config = dict(
    n_layer=14,
    d_model=96,
    n_head=2,
    n_kv_head=2,
    head_dim=64,
    d_mlp=768,
    vocab_size=2048,
    activation='squared_relu',
    norm='rmsnorm',
    norm_place='pre',
    norm_eps=1e-05,
    positions='rope',
    rope_base=572000.0,
    rope_fraction=1.0,
    qk_norm=True,
    attn_scale=0.173,
    bias='none',
    tie_embeddings=True,
    parallel_block=False,
    extras=['local attention windows', 'gated attention', 'value embeddings', 'short convolutions', 'an embedding shortcut', 'learned residual scales', 'capped logits'],
    init='normal',
    init_std_qkv=0.0529,
    init_std_o=0.0,
    init_std_up=0.0529,
    init_std_down=0.0,
    optimizer='adamw',
    lr=0.00294,
    beta1=0.9,
    beta2=0.98,
    weight_decay=0.08,
    lr_head=0.0143,
    grad_clip=1.0,
    warmup_steps=557,
    schedule='wsd',
    decay_fraction=0.727,
    decay_shape='linear',
    final_lr_fraction=0.0,
    batch_tokens=[8192, 16384],
    seq_len=512,
    doc_mask=True,
    train_tokens=103000000,
    steps=8456,
    dataset='wikipedia_en',
)
Each number is 500 + 25 x the weight over its row's rms, rounded and kept within 0 to 999. Layers, rows and columns count from 0. Numbers have three digits each. The size before them is the row's rms in percent of the matrix's.

# layer 7 MLP down (transposed), 768x96, rms 0.122, rows 525-597, columns 0-95
105:489501509474499513463480503503505528454505490537484496530553486514470513439509520528504474444487546462502492474482505491488522491489522504488518512492536495511534487520531525545498476523488462498471532484467556495526522513484533478545485514496450500503560488497509529502476500499528470528
107:512499536577499483484516480486506512473476531480473507485490523513503533459500465475517483490532491537478485544517511503524489457506498503494450477481500544515433500473485466554518482514470485486473510517493471505539503463497508520448498500492532517524493521527513471475480522520523534482
094:477458518483517554500518490499501498467483469498522499511526485521506520499471509496498504469507475490464502459532518490499513555540469467541535459440479542487516477484557482509499469506505538453517483509499527509487494486474505492451486475515488478508525506515482520488462529548512525529
108:518489542439523479505487505468504560472529514519509476484518519464477477491501519566511502494495495495545498489496522558455494519508535486536512518489504518499500521478505457543516498508525535510482437517517531520502556529515472492492508502484492511477486476506496470480544485500534494488
093:517477522450503499527468463522506532511516502530514501525539487529499483481511484548514521531475555473541505492522480494504456524535483476488514494525515522509514485567509503512486492474496540517476485515489507526462488491562496464499501507543501484483487527475518501560496482529550519501
110:520517510505457485555508493523494489473476523474525485549484519492543468469475508494507502454513509477520559509492519535486470475561519494479504493489480478489511447496546477528519471429495522479477541497534526474490511525482493482487514524480491495506499512535473492539500483504525519502
086:530465531496499473492467491519530500508508474528488495495493519513469489489455548510485524510495488472488483514504476503524500496465498529504474512521462507497513472482446494486487466476499467505459533495497491476531492521498468516494546492506497485509478519507521451511499495624519468504
098:515501496481506534478501516484488538480473520498509491449461513455510480544516527474500513520493477445521513544515524507508538499515518474463514511507500507507489533481470481488498451548483512493494477504473551468454475519460494485497501493500472551446453486502500517544496506485491530466
101:522479497478505502542518485535502529508517531451545466482510467502525486498509537492537522558477473484480466500499526513503526516503514493555521509515487470541495485503494562516495520505446509533489500490539500478461489495514510525515486508553489509501504474468486458447475524460504509505
092:494486515473474485521506518560505449502446519503526541477522456491521529514471454523477496448526518499469498536483495480487509498521492525489516516470529517502515482482469474487542476466530511475551485500439508476530499537514530508484494473499505510510486544490496486516530524497493465524
105:489502534502509510519516457514486496473484484488521512497550462507491483476528433535471490449526457516519526507470493447449500498494500472494504528546461522475464503491457497447514509504532473513485462533494481502497516479479490513512493555506524505500508534501539508521529519504527507488
099:515523486478515440523476492508536515499498538476491477526516497469472505454520518504499490499495524454477513495474493462487480531503484476485499490494549508512517507505467508517534541499500493485494504463510541512470534490486548479494481431476530535531498500503491579483547524476488481507
104:497507510510475489534493513500535450474518510480515499502531471477529501531486507523487525538466499491491482480468500442501506492506518516490505517543506485542492469493536467521455502446503523501468511486546459474460499480509489508497434474473517468538478544516481462521491505511460530499
088:453521516464467452493515510492511481509510474543486506479550507524506457509483494505487502481508503487515524516446494544531483508507467485450499500498517526505432492474487503514511483477479536439505503517516532485501500527503510489503507496539455474561500469493522485464471488518465505535
104:493487490502505463477498483474462534508507477523441546460527542463477461436507536479510486463476472480521507507504538497490521488473501518501488515507520539527500460542511542457479507504496522499486524448481491505474499464530470494521484494517475519479515551507496492543485495502500483515
103:494481467469530479493482498479495502526477504516520518540484453541518531498455511486487475514507489483511472511512534497491520494471525541489467518512537508512513485523467511498543498479482470473529482519460464479463507487494517511513587486512490435560463515516513497537500508485498506510
091:479527490479529551528477460505509526499525519547544475460471534521528507487497492510481474464483488497485478511505495481506499523509480532431490509531509474466476481518462485514516543496515507521523457470496534487480494516520498461505518496539486543519495501519543464479486484555471514485
097:526528495521494537511447458467488483486486505529525499533541507440515474477508508519485496489522510525490503472469513527509476522527509469467494501513524497499537484472482501474506468500471476509450507444454520457480518480480530492562524500501504535478490484532478504508478497509492519559
090:458553479533511514453507511527521492509524519507472535510514503507533489498445484525547500489493481487514439507490530521496535512519488508509500504491497541502474484498532493460474476485556476435493517518506492494497528483490528488504488511510476467466508545519511505504463547556487480481
101:472476500475469496441464519489487488523529466491516528532535511535531504465502541522493511471521456494496499532468503533493437526520507524492515472471518483504446491467541519472502475496531480477487544514499475478498462508505498506509483473482513500468519493516508529506489531523475476561
095:461507530465497507507471507505481473489535521498516479558520482491457487503472469466531482512484502525444481508513486461507511487528526545509497475526496512474455480522508481449535529480500476491511507533497502535510487486485528541531541477518501516493520538469494529531481489456448476507
103:472465541499481487473498484512493537486466496529478473490481472533507469493479489451495457536525505517482468464473457558485486498455448478501478506496521486478511543520482495519475488499492472540466495506508552483493510513523503495523477525523534520494447487523481524539505462502498525515
091:511531507453452487530543483547492445511500464509526492525496497537491492503510467502493489506483525462486474537490471478548475477530479527505512509499478471469478508477501494534555450482472459481508480518506502478476499492473492525555517516514518505472491523483500498463499473506523543542
098:519537490535496470546521448519512447511523530455492474521466493445508459497503514536499484485500496491524519556498503533511485522542527504499497529530508518495528504521496499479480473468483524476496513530480510530498549496493518542518511505504535493503502552506492537489451468498457515491
108:518461516521505464522539468515488481506436478493489533493496521503460456507570515528497546502470490513487498528509510500507541486488466525555480549514521475501525486491511505490511491523491482532511518467483497489475486507467495467534470524488497510494476518522497498563518517529474546501
101:493501452445486509485517538454470464524512527529499501558523465519529496541470512548477488477496529499529532500493501553461526498490502535506484509520522459480475480518536532481501483468487484472527488507490477498485500503520509499491554485554452504486484480499491487498513490537515474511
103:451458463503491526483537549478525505487520497505517528518522493517526523512462501483512515481506514549547506495492541512467505483495447493496522491486474520533520519508505502529530510457506496432497458504437492483477518492509493480460477449528466513476511533485535499489493509490518484494
092:491480514453537473553489513494466510507490530520482474502550522503450562482437467522524499508535531480486523487485490523493512525542507485512457476528461486521487471524495490530477492498485504502484494478486516516522515527504469536473527519454502530543545522469518494513507511501500497511
097:518529479464495485535505482542484516494480493465483528493519512505493482475530547487528518536507521505474505556494458543496491491503513533470501564496477505485502446482508524523491554522504495461539507517485492480470464515526479526470469517468532458503537478498518518506538471503495515517
093:544486477501492531505511527521487473505509524545490522541525498501497541502485506464488525470441521522504447514483515512460508488515498513523492527511516536485501451514516457486480483533491481529528567470468450475487518442528493478501506523515494491485491456489501500487476483526537487487
096:534539507491489484495540453548492468494539484490461473486512516476487476498471529491498496467505507550489515497495509489504460530530527491491533475483465500508516498497519495499544484457489523482492445505482492500512480506496496505423512491502452484498513509527526457459558522515468521520
094:537556485487516476541507522540448502489497529505485505499471509522504450524510488464509478491505468495474476483506487478525462482490533494496521513472469510527482536475509509507480454469496548518534475489490540544490525496453465509475502519442516477482506513507465476501471476519512458499
105:455534522562553540457472506484512535503460491505475518516500499448531447521538527554517469492513491516502493528519532449493522482467512493484524503509513470517494495480502494506517500505489460490523530476489558499513516505496517483486469486509519481510482497496517512477535478529501452519
105:525489505493450475470528486477500525516482500502524524520518494535517479468495475471485507483478486539491515526524469474457571495483511503536458470533450496511520492495501464505497476485486500523461468483520491497470458483501491509507490496553477540481506539448510484497477499506456494446
102:518495453499512516541534485478508511508457519522514534507529498467516468530504520540509504512465489485526483493487541494453473494535472507547467505513509466541528464507505534531473519492528480518538435496480528483490458526480465505479497503479511521509506482484502512453477546485493524477
093:527483493493539480493506489456483487507538547479505478555531470475490504461465539506496510550501509485500500499482527492513549500466465489524522513506525452476499508503519535458512506504506499542496521439506497461468512462478534491501513464511511531534501490491519498491486501564513532511
090:511490534515490509522506499449518448503544496501478489536493506528514564483520500548491437514481513488473471497512481493516527520549494521541499546499517479491533551489511502537491483482521522492489456511466522493459515531456520497503487531441505493516493509464496522508484489523507511508
095:492519519475436489479488526489513548490532495438461504472504501546506523502530514528480492480537465486475490523543522478512484530516484527511502467537506513488473484478528531478490498482543523524513492502470512479498511517460514481559502492539512479509554500535480497507471464478472515489
100:477550531489499483552484466480488473491506499542511482477493467500486485502477519536495540517472528509455495495473479468504531525505471541464491513479540529536506512498571494528543479485488512500508550505473516500485489533501504528466472435511528505459509516465502499500482512505497481502
106:513482515518510536484491535498476481482475505564491471489537509509536495497528508491528466535528495510504508508496511532494535564496498542510480492502501521485531521497485450509470491468566493487495497550529536510524507530492507458511460464489485494500518521487505501488495451484500445454
099:474517476481470480524500487523529435456475520458503516496488521478502533537492489484533536473471499513490534506484475490505538469527481516475503473475482470506530481523477482491506471504487503503481471522507487491526481494512522483489549494501518426537499487463499507501455479524480472569
096:474506488510490460509497518531454517507509546499520556493537498515489460479457508534466520483546541491529510497520505510542494527510494516522506490512560468531504482512510488500538529509537464496494456527507477517528550514516488501481475472521501510469461456533460492496473505502512489525
093:518493509397507463539487439501509457504495496463462502512506518462555508496471490470490503453506506525516501508496513496491517517547466535515526487481488491475483492490515476479516497493482496509535492499512493499538477497475487517507509501474452457479494534541498466495488528522469480486
101:509510472508481520542549473487557477498483536472532520512490492515493489482487511502522499471477490525527518527503546464496489488510445493435548539509511491543500525465541461474491496462501488504508478492519505485518498526541527557504488484485521505518498548513524491489472505496475514465
094:482519506410468483481512490499495467490542517542488543489518522477469509491514501493447496503510522532474466471472480477491515457549496496503469478499457531521483470486488492515522493499518493513485506498497507522506500489504528492506519529468425511521495492522517480501454458502457530485
098:507497527513467502490496498472536518505511529507466520464514542531514459509508489488503547467476526493511499460534462493472468514472500483474472514505508493453512551492493511523489529551461491478508511520514509511509540487536491487487495458502458526465502450499530465511438514479492458484
101:441454483458493519527478467532509471503467500505486501513521522517496487472536475483457510470484500505517516490496495508520447530481452489493503506475501519512440508492534489470540479489493508476523519505500506494500550451484491508512503492471483487548529440540519511506454515509538510520
105:505533507509493510469476494499482496515524479474530464527475490533508510526545514528536481496484458568528504470559483545460512525501481484502464508480489536504474491511483481508531484498544476485500471445514492471471482480458482495496476491460494522517488516467492505480476549502465526486
101:473539482514509514521512461469520476494513541461491452463513484443507508471509498490495477494467516481476501480477499503556555498500520468458476529483496438490466496460498510501533518518515486522486495523506511531481504471520489528491483518554489560536506529528502489495535508490491504523
103:490505511454524470451521525522485533520505533492472486502517512452521537481463534475499466546524476490513498487508493469477513518500485445492482539458481517533493458446536515536539454530518498492496562488511502505472497491489543519493490501506479483483481509539480491479500509491474490495
088:494527521494504501496531544509525504542483492468544537489495525541533502529485460458520484513515492503506507483516492495487516525520500539486512438449545562514460481477538488478521517494515496501543512453557521488491467492499525473498508539511495500491511538483500487483527510486496503540
098:488495494457508489535487518501482493513477523514490522432479516492485516477489530497509514500510542489472505525495566548497529529510505489518445466467516508511558484494430513526502503502484470533452490534563504507484499513527514501507489496470469492530514516509495493554504501507525513500
106:464504461531470488539474475528512559504489520521479526535517508505478495491545501523517455528489502525534502532514492503473511509497518500522472531540506525473459466497493510523532458540517554509504476528513484517484464500488508508519506530461440517492521520487514505512496489560536490494
106:494524497527451523508517479484518438492478465491466496482436495510489497513519501491524492518506525514477453471475503450520537536500534481487540536518496487496519491490515475472480464507510506471498505525490455513496474507526469500512485480474515517576483498519469480496446508518528471522
104:505503500480519526549526529478508524488527523485459481534481492525514486508494526464514471517503568502474502478512468459493509515477507520521557522493514554482477525468537530494440540501459484490494503525497476521518504505494550472518526513461540491511510481501481481481458479487499478510
091:475465537613491466544478537467493474506487508542475528498520525539509495510512528525500519505499467507463453483488523501521494554493489516463476519495527500476501530518523513511491506490498510501501498509521519528512473499504484526468479483473525540486509494497537468464524521491502504499
117:479527524491496504519520509507509490524448486484547509503474504477520467475412501496488505479494517504521538503506546484479471504563535475468448486538486467477510468503512508515516492481481573491493511482491482468523494502524527477524498531485502470525455506501499487522507502497515528530
100:515515525567503475467475503497480536526473526496501508489511516464448495513488463500505516481482511508491533520469545495483499519505529481492426513551503496554467543548474482505497513496511508489516522525506510500536498485505521502491512532457491488503516480507505473517527499493499543428
095:495513481500469535516493507487518507462534479473530511454495479511488541472459512498444480508508523422533501453519483462476485480489486484481503521494532520522498524488525542489512482498452491475462485507492543501451481513479515512507538543491477520497486538521527487519526521506523478519
108:550500525467540509537506509494456492495539515511494482502492490501525506478513500495484514490455494484497528505490490490478494489517484494506513480499457515505462483448469509470467515442554499500486516516422523517566493525534493502498486524506461489517475469446476454497492493481497480483
100:495512456509441512536459486517508478522478513510499521523480505510495541492478469452485555473480481479461509514511504472510531494529519500500462524511491456475518508507499491533453483507496477500503468488510438514473521479544510485524558531464529467510500515511508527465516471469505495517
112:504527567519513505532499491497511495470543475471511530485455514513513456504491495497498541493476498517514517483471497497544503515469523513472534550539512521443498482515486568467512512494545466514499531504465473512470511497510506473489492512492515562527532525501500484535468498514512502515
102:470459472507525454480484493547495492469460499525504499510495461492470516528486467499547479494499520490453461543484518481492500564494495522489490511506487510497513468544497475523536480489494512498542431496494504515468503525489523527457523453481477454535478516518475501490498488494517505516
118:512512509527519519473494490501463510499545520454549490500505446488491515511483488496475536496488445510504459476504499529499525492504466452523499503533479483510465509478546529509506515531526501450506487546461508465492528526510491493533517491515515483503442490507482489509504569534486530477
091:491510489508438496464559517501498462474505500509502480464502518516495506525537477513480477480507525524484506491495532463472467495531510519524518492488493518529481480493513473513515479524496510506534522513471443503559477475506464542458471491441511492495509536504561494469488479532487532507
102:538480541453501451500537496457546514537522492508519477494486482485521493516497526471536491511470482490451536487454501510486499492518519513514520522528463517495495469481514500509487459452541508487482503457481514506514542511507505533490501542497477469489495497510456443514478472532533520511
101:515489467497450463538509507524556501511492507549492462502473553518484502502508533497511533516531477517502492533463512446461489492510523483511516483510510501528477531477503502482463467448514522492486506514487476503476506529462456501523481514518482523518526511527503452480555491457518494480
096:530504499432471480548477480511488456490422478489473513530465506473486532492491522503504508513502486487495480529497461480474488505494499479510508522504523477526514456491531510471523511549510443533511491508527516496515498510508500455498479536542518492521462480533484527463488519475461484506
096:489502524509490503450520480480508489476466503490488507502502458491500483434515476452520521504533528492460488514517490491508482481553476539487477455505483476479510544490521489509465502501490513511528523488529540496466516532509533509448501503504539515455505552470466490523535459509539501524
090:466493537506491489587493554517535416515513475525474503507511478509492490494540499507499475535494475521508496479532507512511524504484529510468501555506514514497499536512482513480517513494520518468507472514505525508508522504456467521460511507494491494484526482487551485448504456515520488495
102:477478478532509477530557507455557477503505466507487519538474539496522508538510494535485542493535484539502500562505519488508467506492481465533481524549488496462516496512503491532499503512510501487519493515468474511508547509448489552483459536512504459514506526482496509492506508514504475497
093:496545498472504488490470450530515475489512525472519511505501459525498487502521532487528531476494482505471522488491506505472491518493536500482511537499476501550476522536553441464481506521480525479486502532524557524482541528472509514533535489487451539510501495534465501518464490513501534500
101:511473531521573490511518514464513553517501534457493495525482506475504509502465558518507498512504482507472471498486509505470487484492480496513502544513505480500489478503511558498519544490526468452489507550494501481517521518480529473525535502484503559520459528474505552503502478511522516524
# layer 7 MLP up, 768x96, rms 0.128, rows 526-597, columns 0-95
112:463494476511478454530463494532509503517494503454511506492493484535465508522504514529513455493508483476531495492452524487476480483492531484463549462483522454477493497520475500464513497511475538508502557545457480466476481492483512471482487496489550528494463495511472508507535520507544514484
098:474497452531493473500538514496490509487484464440508504480526524451511467513503518532486469527494456508501508492508530493478479546459492496508479515451531510531498556511547508492446495516531504483501530516531519473471516526497519447504501525509524515504476509542517480484519499489472518460
108:496491504503432527526536491491488505472466491459488472471489499489506536541520485492500473515499450522496566511477534504469535564520515500454477484498511509482480491486490502510486527471520495469485498480532508501501475527465471495514456509504510478514499525474488472559535492484454502527
092:526536506491474476488496508532522513481499486492530467493444466494504525485512500473542522482517515498524513490502492521464479496478477493546527496552494512532477492519491565542503486527483541485503523561527482482465515506526491472449531520472503519473451522481486489484493516481548494476
114:521552509513497476486488489488525513520529462480525498510500458459486439493498416487538472478495508491518508494531517475477488504513499485526504515520521503495488492496449505525527510510458502474487557501505471455540497512459557503524523482508503497506515506518533527515526486453524495514
093:536516512526527509530516511521503504452484511499524483474465491471502473536518503507536510497517538443536505490455490484494487535459491509518502516460526508509536527524511537487496496498483480556470524480492447514497485484446491520513521541488510515478475510527513487555473493539525466470
102:466505505505455510490511543492494505519508482488510510478487537492500505494501482509522450519560430496475503483489518484515508465481502496520484503471523491483553552503495521494457498498465520467473498521525457470462526508436486500535506555513462506487523487517516493509491534509490548489
101:481513461505457519536530494559497548500471502501521532513495500482495455505530464500487487479524512457516491544525499482496486497528497534507480520465525495509461533489520476520500528456507507472502494515476485504493429511487536515498510550454494511501499458475526532514500547487495512460
092:506511449520530499476531462512479531456483522534480485469521459523477556490564480495505535477473476492516499508499505506481440529499481491488478424500490452455493498509508535490520506520536495518464501472539475504497498491527481488521494485481492500506457491538487484504511519491493511493
104:502502466501495485506510484530497522480487501523490485499489508511444511490509546462516481505517491492528532483509530478505500492512497534506492509518505456547490521468500490495470519468520556487520525463496535509511469474532498518483438500549577501516489526503456521488503529465529523442
097:506575498516490509511530520488482521549535519493486511510483499502507442525507467496523490504474521486521543496553473487459471516461488533487515487525494531492472520511538496495482494511490487484506522534519541480533480500476484506492491474502538513479469542557469540497518531492545532502
111:527518462494484508488508509432534505486489440495480479495463511470502502552506472478534490508551506493515534482514531493486519520523526492523494507545492467496481481474440487515512495489500506449499476510487493477508453507460506478551535503516494510528487503516494509509564516508547490482
084:503500483539514502448491487509514489496496473503487501506496517550495509506485501444509536572472478491558504483485499435545491509504505489489485441505463501499480518531502532537457540500493516478515488514514476477515500522500527494534486483519535529509483526495448494479468475483464521513
102:505509492527523523507515494528535525497504484486496515497499548437432535520541491530544505556500512523476499525485519493499477480511497520516525517488459500478470539476446501525465495531511492535484515499483514460501515486480529491476503492486541519520480450492545533518467471514510504519
107:515547510515463479430519468475483526473502518499477504482473504538486499506532470516503504501524483506469477496516475564484504501499483504521468439476506503481488563503503562508495517519530500523497503481480533453518464501493466462476491524491502488522464521515487490500529541490527512470
089:502554516502539547517476506509521506530461503475521486496521499459493500490483490508522467477490486488516525462489537498447458558505485511490486496468468511511509491551478515502479541497501474507519448513513536494466502505507521434491521533529532509498523502486536503527460497497455518477
098:491513531564488502531499489524510498498546491493476477493515531474520447496519500499500527498510449529482539502548527467515513524475571494493485457507539481492490521498488530553518517551477489463513513479495492493535473492513545492504499509504455510478509486534479505527485538496525496518
089:460513477464539501443518491506530499526496498493491473516533445515490486503493495500512513567493511466495499448535494466467482488467521507492483465490503544460562501523512489488464505506498533483479485486499496485524479480508495498488511523502511508496466516474515551533540536452540496491
100:481473479473536516501534487503484567460501496503496514500516472498489509509517492455504424491489495498471508496515529533492500533478490503491480511505511512512481511521508498521507563497491572498460562453501520449477494486522506484532458506519480538476495533489507492489472486516470484482
098:460500480488508516540507490489502505493551497465500510479460537508525439518513478456496457502558529468505545502494483505505470542504500501540528522490529484479494494508518509493512518494515499482459569480506466520534474481470506472514490490508475501524501537463481542503505518495548468508
101:494518482513481502490541505516493516508496481515485530505516478514463513540523474514516458515466478507518478491499455538513471504492527507506473485526517435541528469475515528560495490484513525511522496492502519464488500433481514482481479520498538494509515447453505484526520544457529501471
098:468515508489459530498480484524517509499518481469502495511454503463480451513528527488478474542560497500527509509519525500510480536476518510468493461469494532478519491508498485485440574494498530482511494502455510509516528467519499481506462555508477515472480507473516496524486513517502480449
100:492557459519535460540521521504550506500494486492526514501483484502482516454516491542501528511534521517502513512501511471496476485537490498508549483498525520548531508503533521518494504490504497484512555485492481491459486478522518465532507513517480501444472488543515546507508472440540502491
110:476523490505455524540481470518507528488479483501517499494504446474488544537502479484505527549498500532542500525524495483536533478464510499535486479474500482487481555483502488563524540507470528469507523487496524498545506482521481442506501509529531504455473520473522507496469490500506515513
104:493485447514472487499517512510475504476489496445479515486461516509454498540505478523511524560522513527499505475550506543461498511491485499507502469491511461491533516513497488489488532527493480542495509499557494427484469504498489491511547537479508491511484456506504512492542528491541518478
102:482510493510518483477544512480515519487504527470537442490484499540507511517491514496572492507506498489508507498461510535504474511507499494533456523547478469500511523498517512498536525494475539464464480475514501494545527483482468514496481507494560528466520492547462477508476516494491499436
091:479514473489448515464529528490487510500460499491519522506514548520522475528513486471522478526523479472501529454544504552457477551519508492513478488533507528530483487481499506512498506472461526555460478462504523522464497499477492511485470518490527502484518486526464494561475502492520494484
099:521519519514505520533507522490526507494550445483474473493491458524504443518521461484507492553520477476499542496506507538489539520506529467445524528514488514469535485484541492522516521480463506528480484548489466513486484475507519508533467512489506482471493460522534505484538507518488513512
094:455468497490458513511500536533500516512534474490519482487553463546492509521493480500497492466506511524519513494534483465474503488511512482480456516499538452523520486494491555484475511497480479532518495501484533529492451498489523488538472534482509533535482467508493545513497550485444494515
096:492517466534487530531507517507510505487538504530506478482510553513497460507537461457500478506466476450505473543524539490495532486480530470511478500490521471512485510458523463511521510492503471467484512462484433497459467498521520465481532508484515533491485489529513491491475514470457501528
089:519512530540539453507494518494513524499485486491478506495494479483527483469505481515489497544502491501467519472446537514472515480515545459511511507523547444483533548476506544491521514456473471462472537525529462509503498458500501481495542490533472504485483483529483491531481482487510500480
111:514503470536487530483508529508474524475502499500518500493498521521483507503530457499479524526498501500486497532525501495497544499494464443500471502476507431537480522482486491492524493521512518521489530526525525515527459526452489501515436533514543512503485493496528499548552545488527550492
102:493503515507519459512493495532486505494492473471490461438509460535481454497540544524515517503504472499513545467521478481474528493532519541506488507549508472513481493535505505516518528519476492502511497491533529478529512473523496520478524525467509535505492512480513479460532491462533485428
104:457487501542478559473465475487511519481520467481510487471498522485494512481497482484496483493549487495513492506467536485503518486445515480462503489486471438493537512501507502509499492533463480450529482459526503516495476479449534503450475516465520526507467507482509470515543533507488515502
093:461509468531535464485518477511502499468502466477499474495504521481503483468558482487513502549500476504507494556502513474513542508462485513542454493485505517459491479487473471511475520531474509474477507533543488493519484501515490485432496479486490527518519520475469469471445540502514510488
090:479543452517502495538475539513539486509526518490457508520528510504468480481522514489538512520466479493516509478537480486478469487464538520548512478517505507480487488505510472472461499530515540520513554528464441522493531509490510467477478529502526511518446503527512494510531510460499495506
100:516550503508451509566513531479548519444513500467478472510435519479495515481516495437518515523484486481494492479525538493507518503476486463508517489493518504506450523487519500480486497479512468492448491564511510501483511517468513475539495531497522515495520485481524490478485494501485532490
099:477509521495505494489506489479557497517526493455470499457491489450460502489514457468500518551491512509509535494504477513530554501526511527502513504519514502515495516495504525494524545496521550490508539507506519498510439452480528503516444476525523532436465484517513501507492511506507539494
104:480475470553496466486468539495524508509505468498522480490511530479503531504499519512498478517479479505580497508480503507465517521528504509497509479498506499494508528514469504487487512485538522513490500490548490496480501432473487461526457532547524523458526488468494541511552536499519525534
097:472506471489508547492477494484502514500526473521525481483508504492501472508507531478515510496525511499488501498530490497525514565473482542506514465519458451519492477490503496523532504502447492531488533530551454497513450516500501518512497465517480533475464502499445522539558516450512488499
097:478497491541517455519490484509552530546514489514525500497493477489505475484523520537505532552491505504531527515495516515509452515516482483505532490506479487527535553492540500457511484543475549469497484548520486522520523486508495481480453513514493538465458508525460524504513496494512528466
092:490523478471487511474512502493530518465526516477488488480514450490462477520504517523512511527510494491498479473556511556496472512522510507458525512506504533507517482538524481511512524486451525544500501505469475513466527497542471474525450508466473517447479474552496510499488517470530478462
098:531541497506518550506516498490519548485508511517496475505497505449479513526492479504521497497512503518468567532492556521511471495528545480514456483526508488529500463498480482480539540485532528489489512484489539544479486466505500490537509486493510516514525479489413501516512509504507520487
093:522522467471524520501465490503493525443506470449502531483493477459479462498492492502511489518555480530493507515495453548516478546530500493479474509510493512511531484483485496483516549510472519518511524495492467492479515489520522447507511529544470489529485487517470487534536540490551478491
099:466479492515476472532510525513488523517578496520495507475522467516487463501544514511550466509537496464483515483512481497506478520470477514515469479522500470459544516494445485535481513496479535508528507468529504438509518515541492501522482478519485504513460469490511521493470486491525531485
104:487515495511514474513490536492489534514490478520506475508514545536494491495515468484501511522501462427512499496544498564503482503533479512497469521506508510505491534523546477534485507490496473478520477477487444490473509521488493500519519555539558509483492462527532491561526497491512509468
101:485520518493475503505471494477463536516544518451518477475501521532478506532496476514528506506531459501494500488478479471512485500504464481435486466533482517542511550523479493532516514459501474452476507483476514489500468493443505535498465531463508549499505506469486541494489530497505517493
100:538504484521482506498495482437510483509472506463517443440514446483476535463519480489514498514509496457527523482529493489500518508498507482490451510515490524478465481541484511516496508487504560494515494524458483467495495497493493473537506494559491510530493537516490524517488542453503474514
107:505487531514523497488479539520545502503502473474500478511465487493490505482495471487543471483487455501520515485504509534500514563520502504519459525552533520549494505482512508490519541560485510509484564505538478538487489491485524445538490495532472482516457494507480472492504483487476474488
084:543506516531511496522489458488511529499465472530483463507454472507506479478499467459501524547505497485458512510488515532512539499512519440530481472527462524546490479492459502527483513486539470464492507524483484496485472508519481478502477555524495520534488525467492491511484467505451517497
096:471520487497514497513520522480509520536521482489518480489482520500515482519509497468478555502484527476515538499537476452510530482447524504485481493492523476513539502460455510495494541480467561470520529501508450468527431532504495507501526488494476480505517497539511516506514530475510549490
126:473527493511477519480478563496536545527470496491538483492459500525488518480490501486567512528472507462480505506492487493517438523536491477533484473528522511493551530495510552528520485492496486489486492528489497529475499499521490490477497518494490551490468505477464488519536544491542513516
106:525513472501513510489504463539473531520516516479488510520477470514447495517493482443518498483507505517519528547490532507508538496504484465500446454485459480474483498462512477520511528474476503532500541535515515457511518494496517487538444490526551514479517496482502549528518500496522532493
102:508539485517497484528454479447547531508523459493531477497456479529498453556514495517497500505487520436533541516505490501499500477498511492517510489536470495498529557499488546512480510533497471492478491493517496502517463529506567494488508464455500482500518526500516501495522506499518501466
096:498545506514504489487492484522490509511492437525500505496494437500455449478506512498516505491533493541489539505526529462503505498463516502548512541503556469534516491532515511520495519516530534511467480500511488479490484489445490482519503503466453512526500494516496492488472459487562489523
117:512531523538500507496490511491510501516480485447543509447497451490470508502501476464548503526544451521503497476524498510456492512499513463510532489524547495504531481530480496495495514525442514473482556475463503476511462517472542477497507474491496490506519485505502540493537477461514490511
097:480489505532430494517538481514525540492535475513492487496466549503469510492493512474486492506469494518472530485494547483505502549481469446465531452510470490520497515514492527518462557513494475497537473492489474487505534516435463498515477510514491506513473506513477536487489499507515484513
097:515558450504458482513500500481507503488495468519493495475457479490504505477555498496492481513537477467563510472508499485505531513479553513462460520470519494476480482475523522526493497450524559539519503537471532492528471481534490505523487508521515502528503527485500498492462496486485531486
109:459529483516446547497495483495525505521516507501537490514489492471464475509509478457509512491534470496505582529534529479513529498443494506530505521510515479516462512470467475515468516518491472477493522532518550502476494498524502495499486512480523514464523557503510534481483503476462482505
099:449497513489429482499524512518479529510511485496499518450467479517499503534541509496479481511519525528499530500516455504520530498437521529485520481474516487519506472505489542511499484513464468504480495516537458511501456485436495481517484493520511501514482506479482546517527566498496488497
115:516515519497519489519491540486511518507508497474552475483464537468519478517521490488487466517543534527539556478471538504455483515520527538501497501493524497530529475495510519513478508562516495499499541507484472509482497451476476496514478522469566499522502467517478491533502519505531526468
097:464487505507502517532456488488509500466477495465523463538498462506428494520555489495471500508481502464515483421510523474476501469521533516485469482475532521529505520488551506514503521467508507475505543495511519475486496508509530521516480526496527503522468535530495511503541483461508507493
126:503498501497506506515548485482526509543507510524524495504509494489505513534512480517564522512524478477551488470459495506485537492491502503447494501467548500493536526539519547506492522488485499469463505495477503498519470472460485467547531491457520516508453492494471459530524541502524532474
090:483492461512508501507459481480576515528455475506472474485453468518492445508507502467533508532514538516554491487495459490496505543512491462512490516468478542522505526489458524501492502495464503493507524463505483508510459485524555481484516468508499481493494507490477487508528527465477479498
103:511528498480453514504480503498520505477494494477479472502458514462504511502527508475512483497495468509525529512472499527488519537535531493467471514470530505506493479535513520494511514516483538556507498431534518491488517514504506465527473535487467467510429517514511541541550467481522499474
101:455502497520524489478476532487523503481477482530517495453504509504525469487527512488515497542563502433484517510509469491477507498450549470519499476511486511506565542513472498498483506474510479498471509512510509500455456520510500499466542517459520493503498494457537533514521523498514528524
095:494490507496477539467492507486487512522487482528595492510498489498520490538507505510484545525534499517485506509506490507502485471496534503459523458479464487450502527517455473533460507535460495474508498527505499514540482485506520446487500519501503524482484532468455531517501488474535491462
095:515474464518506487505529559532561498502475453491566508498501538490503508481540503467512517500501482504480494471548503516467465476489476487511498449479522464460528496485490505491493528536515525471478507502502489528478494490519499510516458493477471517485516478486491511471521465463541556503
095:494539466542478489506519464527486511496497453507480510491504468543479532506508462490542473480543498545488488518504542475498534513437518453520527494505525483496522491514484510484476513523497490502499492453483434482465477505470481499513453493472518495517502455482515549489482487476516493516
101:472490498534530431501541523493510509489477448494519480542503465484478507455491477502542484488511468506511522505495518472498511523451477507514529507485463509444565528482520541521535511502474527541505519497513505498467513504501506500514493537500514499471522535536492538498509509481496507447
092:464482468500524472493472550453568496503513489452508474514498526483486513477519474473537504553494507499496510496463500547495522483491492477494442520468542498502484516561512516507490521529467519514508534499468511519480494499466520530515544501521468515510480470507469479505493495513476465476
102:490521465509498507466517499555537534556503507494540502459514535519487552467514533442507461496501494492475524503450539532487471507452487504480509506502480454501516476486503491494491501543481486555531510488510497523529509494480513516512469524479482504514533543512502469502488497495522523460